Each number is 500 + 25 x the weight over its row's rms, rounded and kept within 0 to 999. Layers, rows and columns count from 0. Numbers have three digits each. The size before them is the row's rms in percent of the matrix's.

# layer 4 attention query, 256x128, rms 0.147, rows 59-63, columns 0-127
099:531521513483535506471491497500458463488523475444529515514524487530491496435503496458511522468522482494475483495502486500447460508487487489507474523479489547519482492525482523504507473449510461463500552538490497499527475523505495553553486477507492535474507473501494526496507503521539494493480520463477504464511515502494480480538542523523511539495482470546493542501511482495495467456513
131:493535507448497542500551557482504487533476538523471540485495519527513467524523516477484464525465539524505525459480489475483490495552493515481519460488501517510487419508494462503498522527489512502490496534532505548478454477455472464521498509511521515496488533490475469496485502493514498501487517536474508489432477495520475498548483493464518487507494521499497506498486487478476517514515
107:545493537522498542470506503531455483528478488487484508501492522538516462515505516471458463532523488460491503494514469462524463521555542506442465492487521543510510484503528526508484491481505477472480492484482540469532470524492527517536527500504506515499501510497494450524496494545502474500485520506487508507477485496485479486551444505490536508513466507512457513511441516541485495511472
098:537513527515563478523492507503488497493502491443492478543520492503517500478466492523502540523486451469503498514521505522512515539477476510487502515522512493496479521468469499518506527496499532510536494503442481451493560467516485479476505503447502516456485501492519527510492476525425448481527469471508499513526503496544511481509491477486464502476520501577520491503463506499503505478509
114:451486566505481507467486551508505476490512516462487504511509470525513523526472463508488525503464508510500509532522471452474477499489462502500546509492513513492491512503509505489494502525484511481523514495479510474505495537522442459478502508491500494518481509481479554505448489554452473467497487508497454498484528526525494464549472512513543488521496468523480533535547508519528511451509
# layer 4 attention key, 256x128, rms 0.149, rows 59-63, columns 0-127
095:497508467450518492458485493468491525502520473501494504505521482516510497467481502484498526510475486569510529521524485507513532517447491466488479496541522485517509489505515507478499526463529503498475536455434499474512487486478466508522533522505466514538519470494511507522441483534507494530496531512514524559506509530483527502499494513477504543517550477522489474475479510436539508471520
106:513518452511475464458540505519498491520485436470460442497510508463508499533480529503485530542494515522548452505471522503516518511517499518488489486495510521489501503506509466477486528458485522472499523512513469532495496491480464540532525497529507541509434515500500448487502488523470516477563507519464529510475495541502516529504529487506476513542507489471476482478521501469503489492477
108:505525466466565485473507535465500495492492517518481491508511491494489522481516532488493513502456499501489477480506523431499548530524506490519480517481523518486500459536526521453489523475485480470492501456507479551460458456475527504505527439497504508498493517533493494497476483477463507535558478539531505544480467518527492500499497518530510501507445504521472491485502487531515497511539
096:483534539519509471532524472496505505531504536524527484483477489517495508467485468500522506534540492517484498562513474492463528514532473461498519488484503480480518479499493520496451453494544498495533487515480523437510493546476485516448486503509507506439538531498524528544499533490507526508485482471513442478515532500465472520469497488495514512492494542525537489517497472465484485470495
121:423504522530436490510506537507466474509525509531482529486508482509491519525462428513487506545485492502499483541494475506474508507493507486528553480496491505485512488461486459483476453512513502477544506523492529469535499562491475487490544529490495470484486505498514518538493521482494448466503521519503520475505519520472486514538498516495542518499479518508532507511487523475457493465493
# layer 4 attention value, 256x128, rms 0.134, rows 32-52, columns 0-127
097:493546499488464451498548498510550505466541503494507518484527528509499513482516498475507498478498507505500527464520451495514503516483498483493461505517478515483508439508521549475507481511531508504475478539502491586491507521489456518502495533541464566456503469507531503517454483523474509504485495512478494515517525492498514478501472561500526492477510468483527479497518471485462530499499
086:480442496532491515514462485489522527513519522517494503466500495565502492533506504530474473452479519471534501512464492502513491451494477519477507510525511473495493504487513464516487544543485489479501528499475507497504553505465488555493545550479513467507519463453493476512532541485506502516495495527479540496462508494464474527478514497489452516495462524515452512488512506518490499449523
079:526501510478501486504479546560490509488476492502502509517520462502496523551463520512482542523502506504460551526480516473481519494501502512507461489476511503475476476469527498532507528471516500471499508461468521468518469496466486455477540492524479503458510525488482535509481523513483477492509509467525502512509480543471496464552543486527530530520480459488543483494526519516486500441447
097:516505512498538524516488443526505516492490515516524521516524506482478441511508511494458485515472492484530512493509478520483480487475478480536483524520522494465457546530533502499486456509458498515478473478502496486495530489465540537523494450439545466531518496507482523480496508508543524465469453530515469488502498432454529520504509483503481519514508475515548529509504506481500524494500
096:443478507506492471499516482508482522493495497469529495518491467522501519511475521474477514488517513534515480473518448532533533509499433508506496521489556488501498458482526491468521480527505508459475482506520500526538453527495519468505515493543541537499514497530516486476473537522503502536526527502487489518535520506506487470504501558447515486474508465492500527480521463439489526477540
086:511492475519543507510496488535483487463498507551536494523485462475507495498495540472459495521486479462524520522547502501502516488443501463520551491444545493513438479513491520486480503477509494499529485513524519532523453533506517512513459509492485478491520536515537521536485532505503542454506530478460510484489478496528498466528492516496503465470463498507497499511466445520496510527489
103:501544511482515531505473468496531514484511541451529475485547498504516468492500528515509491496458509490424507456548475490523490543488459517517510514494476513504493512498465520464537494535494508569473507482484510495473526491445487538511448514503479495468524525502479514528515480488528535481452518504515502564476488506532484485512471502501498481514507516481485492504499468531481528521496
082:505513511492472536519497481523531495459512462452525456535454516536504511479472471489520471497535494488554500535513467487470505495556528494510500501506508505478475493520509476501506471484499452559524534543491510500477481546471521530516511499492495476509515510513494523484524526489505497508496513484417455509473524507494490479503517531533522528453512501517515501446471481495523476516536
095:505529525493547502493500505531487523527496478471466472460482523486482466502503523516499488498442522521472537506513501510481484545529475515527470513500484462549482528501519512500471512489511461526506534542488484523491480461511499518528485505497475470477510486442506512487489495438492522468523508464523518537493487533517486503545517491540502453541529504461513480486499544547534495531470
102:500514471457507556501480480477492474488469501475494474479538489513515499540506512533524524484465505562497513530496505463510517518497483489481489505548485467437485471531456491532514525486513548458519516487531482491490551498503508456477569484496531477524502488467531530486495528494465488443490476480519491490510483471479510472485481479485487541503481507524488508510521536470503509521521
087:462514472533477504504481500459507502545506574508474539546502470536521476491482522505510470475513516495485438484474513497526481520515505522469512518558531486509518527513502464468503501490443464494494530475483501449501526527474457494485519518500482503521554546493500482475543519527515529481478480480513490513453480540495525514476497491529490492513506504497473531477472503506468474491504
092:492485534470474498518491470508474495520490508540499498500477527489504528483494513495462488552460472510566478503515508519530512504523510497488447489467511525468480518516550452454492503542536509462482541476512511498544536503477495495533489526496518526510537505512472506491515450511484494481529517512490457431489527504502521508486494554508523473469483511522473456493454517482488487479490
093:471477501492496474493509502513529509521538498532505534505482478498416510505535534500523516514516530494475523482490573497511506479501498490516534483467481507528535495456477486508489523494479516538493528510505477509523440475500501528491521490494513438491515466507480526509502519482534523500501529515509486520520478507468443513513475539454505460516452468492481498451523472548522487473482
102:535472499484509534499507521520481498528461525515499464485534524507522504519513467491490501487482506475477524537541519485507485490518510507489541486500535476504487504484489536517515514496516503522497523526431516468496497514485506471495502579462518497487498541435518524507472493516506510441474531478479497524480510495483464485517434472461497502474483524534476499558481468473496544529483
085:486461466490524521483503492540543449560475511512479490513511490524490517526531516464491496487505499499472511519501503466504441490459464520416477513504514537479551460521500500505502502539523501487505480515504511503518498510504451509486526502498473547494527510469511491485498505522518551492513461502540515494529552524513461464490466523499511478539459490500494484524514487522473460497495
106:548470482571482457546505498474531520479560471548523516509487500478490543496464491548504477487499535495516514472509510498498484508522467491514469483468446482512541462511508510451484487544532502503484492490523530514508450476510482512476500526507523473484510499457489475472488518483489494552524534509493493527515522534497476530501530519488527513458480503465478479497506493496530493486476
081:507451556544539482508477518495498515486503493488511465499466511509505549464506513478501518501520528513510528520511488542467502478489474528522421498474476475514510512507517476496495481505470517484512483477536480476497477522509478493503485478513530551521469462514455465536480492460471486516498535487477504490552473546527513545524504526470516486506511504456497493503493470522487458475549
089:534502483545503471521501541461505478472487520514475532538502547527512474509496466512516498500470504499539459455483506503483521514482506488540519478508495489517496520466476487536462486488506500517481480521449530459463539483507496487474520519504468517493522507477511561491479530473497471482491470493520510479460516519479505540495558452522514519509538519490487514534491508474504487555443
089:504545490485514503512436497492470489497503542529475491523501443511484487481516498538510518539473497513524501511500564491489538461520515508532515482528518494468520532557513455494486494501534484458508495507506488491447511465498549492470505494506516555495518515481526492492482493480504521478519487529482497489444481467525500540469511468542526521467484477507488494467499562482496517475508
068:519503483485526525503461478495482441494519507497518467496518533491506480546486486537538502537460508482508535510523481498514502496496473484515472489474549482519460503479507537535498455482501479470486507525518451451480514474513455484500497494505529503467514500464495490559512533464497527477547536507493478486535450509468512530508510463460528516465494535530469490531473498513520495495530
083:491535499511507439480530460476499572491505512512505546508512512482473469501535488492551514462493499495466498428507531519516524518518514490526498509528517482517498546473494517479529459542512490480488510491498486506530486511499478497475460521500479458507521459486515463517508519486502508515455501517535459518518460505500472497470469533497516485475484505507540470515506460469525444481523
# layer 4 attention output (transposed), 256x128, rms 0.174, rows 32-51, columns 0-127
092:502535523508524518512528537510537522512523536530476484540518508517488506456469470549507539467517510459503489504509501492470516483458535506445518504508514509448526455512491507516462537496475516497501489477488520473534499495503509500513546492449465503543525503451506518483502483505484497568514476539479493502491533474472475451511484509532472515505447467501499466506467491508520506500504
081:484517525489470471488482457505527471504501502500447538489514486480508531522503506461520512472518524505483502467507489520529510496501427476533507499509471459495473518467506486485490501494500538488508544500478460443504539523518515501533473491542475529525490481492520492500519471517495488495497530499461448505604519528554490524496508500514472494503507538534515490495507496471481475487476
078:490508470474520511464527466470501527495526507524512550497488523520502480514542551505473461483463520490551513481500468527522510541470568472522520495529520504498484496486481432531514490537488512512505536493533539486519507504495500523502476490520527505480506498498499466500496482480500501477496497492519502498495491452511523521482463512477524523483539474496444484480465463491486482507587
099:462516520451490474483496529549482475522476499466505471510526497527511499469488542474519490463502495515515536506478485458517513532552448499537510480478458523549500501498497562510467499499519496450501542513473506512483458499495491476509510477543491503493479537481498509516484485470511502507533507464515512500460483555558495472510494483500509468466498518533491498492519493538543507490545
101:519520497499475513495494549512564509510497524521501539496490479504471511450471512488500511531519497469483454506460519489498473519458556479438496475507514507528507449513479520518456508491483487503519484495484485497460535533489501478520534492487439511516522521475464502499547477476511503542562528509535518505453476519504491494514472483508480481520489472517531464478470513516493529506524
076:481519537461533515512482516501510515510480509524471515486511476485483494497500460500459530485490468527480520488495503474521435485490495499544462528508495487547474520480502528487492513521505460536503517487522506506471473530472533522505541506493531503447528468479439524481505559492508491525489479476503539506482467511476477472469491485477517515457523474498492529450539516519487563528510
092:489471504504498491499502548465470551450500500548494492535496461486509552512504482488490511483521478503545491494530539472527501487522487496489492488496501517508508539514475542505518510480512481525465499488528507484501502474481541515496540493471525431498462531516504497472484520502465449520486497542495537439528503439490465504549503490507519490508440516508520490489509493543501475493514
080:478502541531523504485526501546520469557519517513489473510506473527486507507494504452504494491538478467492515469514503468524481509492466467472515503453481507534493459466493509490507480489485451474474536506532519530518506544494501509470501520526472532558494441490550485515504520491520548522457526526486534495465515496495456490488492460502510492514507484501529528508520448466467508502511
089:496462472520501512526465527481486533478475470506483523530504494441500537538511474515503498432476475513498510494501550487510521484483513490523491516490510506479490525480535515513544473493493507498509470486542552503516501503506474539530476515509530507503441461549538458532493504555455506481474485526523467507561487493537514495493507524507488522462485480493469506519513472473470488499515
111:471468490524522463524528513486488514472480479487496566521518533522511501541497519552507427506474490486499518528505525489494511525527544471489508483501506487472520538456479512528513487522516499520485546508464461458492515494525479456477506468488523495498507508527502483517504471504529464504532474448451481534485486506472496491488487464485531480530520532501460506515507519548478463492529
084:508458534512475499461480490479538505526494460540556511481490495426515546528505508486542513522488492526491466451531510504494522468489506510522476519519480513451526534504442472492545520464498497523499485515473495516517538494520528467487476479497495465503507510520515514482502519532500484501451528489510494438556478476498492494519507506503509467519502549488502483500497494457486476513529
097:513543470492482464470522499505519498492502504471533526486532520512474481453461519480523471505539517438473548494475485532510477506490482528521500485470519451501491506481465443491491515456529503505527474519491528523465475526484531448494494493529500469484506511502533498539477525477505489520528500508517526526457527527539512493527533501496474538527498465494552477513537498495493528483471
103:526510491482476504495509448479558493514502524509467469475467521499514540491492489476480560480509505577533475517506489525573546439468479495523486536519489465540467497464519497478491486493483497503517480497516515469479505494533509485529485539521478543514486506497517496493452474465499488506482506501507482501526509477527514527488506539530455484447500511478512504496504486459513501520505
106:496488519525525534506519460462481525510512522521482520494493487498519480557518473528480467515482497504496538469490511508496497476517490471545432529508505503504487518494504502451480484516565503559493511455547509514500514462488498508476474520484546473470496514503490509504497498467470446499496493490468529508522453496476511501501506512528521539517491502491505477444544475545465451481515
078:467514505517468510473509496500506515491533513526484553524506563497453493505521481512498590555477485472515504458524497489509523477455555485527489488544518512478479492491514477474494531489492528490487481489466482496521494525519539500517497513473505453491513479489499548488480504474493516512519533485477480500521509451501526510532442526529505478517519479478482473485447492525473505511484
101:555535513449459524519508480513501480477509525495480481486531480521478500440512466463497539481522525502471512515476511485483489466438461507506501496524506508504415468481489500540491523501489517511514483516516539523495517519505496528540516479500495532521488481457539470477502480462493552517536526520521496490499548469504509541477524510513493500511489463529508527491479515471494501461493
078:518587453462462502484479480530486506506522475497497488504503517467483510512513489473463452528492523447495457486503486489523480538487505500448511488488528473492479531482507529523508530489494532478510495542476512571511560482525518523510496518512483480506461489514530471527563517471493508465520496484513484509474507519528524496472494503477474502504481474499508501502462514490476516526461
090:519497483522505501525488476512501477522501485464534486490463497490548487493555489505512434447488482542523508498521497509493517456524440501577471510526504508443528543534521504478505506509473512467535543508500494524526488455504469496496470486520523462528491482503484482504487488491503523494468525509528499475544464476478527502502530512503487527489499499519459532490549469479506503480505
088:446489520504496493518504473510511509453436500446519534506469520483531514442483498492480488505493540505524512506519468506476507484500503505524509519489463504479480516470495498436550471441494517481535448546501499523487492514482492504502509489512541523501487522524514514495496470535497491493465481494511471526546518519493498513517525466472492502496494513466500586533526510537476489526494
069:495550524483488494522509472500500476528456488498482520489496484500530526564516491490449432487484499468498525532519535515517491532521562505484498512520479461472474547487503502472484527466535492493468509507481513489528478484517480503471510518523547488509453479524515486523489512460499440482501513489493483540491510509514498524476501476481489515486451483512501538460533519510445502457498